config = dict(
    head_dim=64,
    vocab_size=4096,
    norm_place='pre',
    positions='rope',
    tie_word_embeddings='early',
    extras=['some layers without attention', 'local attention windows', 'value residuals', 'learned residual scales', 'norms scaled by depth', 'capped logits'],
    init_std_down=0.00709,
    schedule='wsd',
    dataset='wikipedia_en',
)
Each number is 200 + 40 x the weight over its row's rms, rounded and kept within 0 to 999. Layers, rows and columns count from 0. The size before them is the row's rms in percent of the matrix's.

# layer 9 MLP gate, 384x192, rms 0.132, rows 306-315, columns 144-191
099,135,202,195,121,197,162,220,189,214,206,192,207,142,198,227,255,233,202,156,135,171,196,193,262,119,153,247,179,113,121,198,224,228,146,184,226,270,200,201,200,191,182,194,168,233,169,194,135
103,261,167,124,213,257,190,188,256,243,248,219,191,193,180,259,146,181,216,237,185,191,196,238,119,203,200,235,221,121,152,191,129,236,159,251,187,234,261,225,162,183,250,183,255,174,181,292,121
109,201,193,174,194,155,228,190,203,240,253,216,201,247,172,255,215,195,151,215,163,209,180,231,155,159,187,150,191,173,246,190,159,190,245,187,264,185,134,178,203,126,189,256,182,125,194,123,249
084,207,231,220,132,196,207,131,175,189,167,131,173,150,219,175,218,177,228,146,207,239,258,206,197,140,194,188,127,192,191,155,202,183,212,119,189,302,187,186,222,134,208,191,241,186,235,160,161
097,198,211,233,170,183,252,158,167,237,191,231,172,225,190,171,134,239,208,211,195,175,219,256,191,200,200,188,217,194,237,186,236,163,234,129,216,241,164,143,214,258,170,297,145,213,176,209,116
103,239,196,222,165,87,179,178,210,230,156,212,208,265,211,214,126,216,233,178,232,177,207,155,310,168,227,138,239,224,204,133,268,203,202,197,218,200,256,175,223,235,195,247,213,156,206,283,138
103,147,211,251,135,210,200,235,227,298,219,171,188,173,186,184,217,157,246,260,183,163,178,187,163,170,176,248,194,292,201,205,274,218,141,247,248,178,168,200,82,195,241,219,191,125,219,222,156
109,185,124,222,93,224,165,142,245,188,169,298,203,136,268,230,235,207,207,109,183,214,224,227,216,159,188,190,177,155,255,241,173,215,206,144,183,249,80,212,198,169,193,164,207,204,196,190,184
095,205,188,174,275,173,109,246,232,229,231,245,198,140,210,151,194,195,239,206,275,177,189,191,288,220,227,236,241,277,126,218,113,178,184,224,245,160,169,260,242,209,154,157,137,231,211,231,230
102,159,138,157,219,161,244,203,184,244,232,229,189,128,183,213,125,156,224,224,169,187,226,172,238,187,188,194,253,114,153,249,193,213,163,223,103,228,172,223,183,165,225,215,118,173,148,266,173
# layer 9 MLP up, 384x192, rms 0.127, rows 306-315, columns 144-191
095,217,226,164,249,252,220,258,251,151,123,157,142,209,217,212,207,237,216,288,222,247,184,190,211,216,224,207,126,250,157,117,238,224,140,289,192,164,232,167,223,176,191,222,210,122,194,205,209
102,221,200,224,209,242,218,200,236,199,252,195,169,169,223,180,293,163,224,209,209,244,191,165,176,265,230,168,220,166,190,170,182,213,170,205,154,167,199,158,150,283,122,304,186,281,199,129,203
109,173,240,178,287,178,248,227,296,216,239,200,245,165,202,124,178,197,177,213,186,157,205,142,223,261,170,246,241,229,146,260,172,202,148,192,282,147,189,202,279,233,217,232,170,253,200,145,226
088,173,206,184,235,210,190,212,208,226,228,189,228,193,188,197,209,156,166,216,290,69,246,174,155,157,225,155,213,218,288,249,154,178,230,152,157,266,264,233,168,188,212,229,193,227,216,215,189
097,234,248,251,160,189,190,200,190,258,239,133,218,156,247,184,198,177,228,164,92,167,157,262,218,187,269,189,210,200,189,211,194,194,148,164,204,163,205,192,175,188,134,253,188,203,207,192,170
098,180,235,260,192,223,180,119,141,227,116,202,256,189,124,145,135,187,266,232,210,175,208,203,237,161,193,215,269,234,232,224,252,206,210,206,147,162,203,150,185,244,162,220,201,195,178,162,208
105,242,241,146,219,228,255,153,215,143,137,205,199,156,200,213,180,144,210,251,230,198,148,217,211,206,194,237,219,171,297,169,248,177,168,192,203,236,225,200,246,88,204,234,185,182,188,261,187
105,212,152,205,210,246,219,94,173,212,294,214,198,222,218,212,192,169,183,160,180,227,255,198,194,198,200,150,173,225,179,179,160,188,229,154,254,137,247,220,121,167,197,222,164,207,149,181,222
099,170,242,195,252,217,214,205,209,167,215,208,173,295,226,194,210,223,241,231,176,218,232,220,226,146,201,172,185,204,224,265,187,238,183,141,234,253,194,193,217,186,195,230,200,196,202,193,181
102,171,150,210,185,238,230,222,145,211,175,287,247,274,262,262,207,163,150,321,179,282,186,222,203,209,185,138,212,194,229,235,241,215,190,199,181,184,139,187,190,169,217,192,190,208,165,190,164
# layer 9 MLP down (transposed), 384x192, rms 0.116, rows 306-314, columns 144-191
099,200,166,228,197,224,231,258,267,177,218,169,125,165,228,157,237,204,210,292,195,222,245,205,194,217,222,158,158,206,271,103,210,240,188,220,154,210,246,243,160,176,263,276,291,186,253,200,172
103,216,207,93,207,274,247,169,161,239,188,163,134,121,151,242,172,205,277,236,170,191,193,147,160,271,149,253,255,281,176,193,193,269,192,218,207,189,220,192,182,255,299,275,240,250,182,220,201
107,154,174,228,215,245,184,223,203,250,152,198,278,251,192,201,228,237,198,253,214,134,196,146,226,246,187,262,122,229,270,228,268,168,183,205,186,254,310,212,249,185,194,163,113,248,223,246,168
098,168,185,257,198,155,209,227,188,186,178,196,241,207,214,153,176,160,173,219,166,159,221,202,210,211,213,190,209,207,195,298,203,163,226,227,220,197,149,172,180,178,156,194,177,256,259,87,217
095,192,189,121,234,287,219,227,227,229,162,193,148,170,244,200,205,207,254,257,246,152,211,109,177,228,177,260,188,284,244,170,209,129,215,173,230,239,157,203,149,222,130,215,171,183,144,206,208
099,226,171,195,227,115,119,160,192,228,202,243,199,230,224,224,163,211,209,169,120,195,185,243,181,179,251,241,213,245,192,182,268,193,190,221,169,196,192,161,198,190,190,190,265,167,188,192,189
103,203,286,306,213,210,211,223,186,135,181,215,153,209,197,152,222,219,185,187,151,203,180,257,181,155,219,215,200,170,264,252,269,218,204,220,137,227,213,240,156,159,188,124,199,162,155,190,164
106,272,208,266,273,199,207,187,219,184,198,202,173,224,232,230,203,200,218,131,136,186,246,208,105,128,243,225,194,182,295,191,144,195,181,189,243,212,149,169,161,190,224,178,207,183,227,205,237
100,271,212,190,171,200,264,159,142,196,222,184,116,338,192,177,196,210,176,209,144,128,179,191,134,235,117,251,238,214,264,105,243,201,178,179,167,218,216,141,136,256,167,178,260,202,230,181,166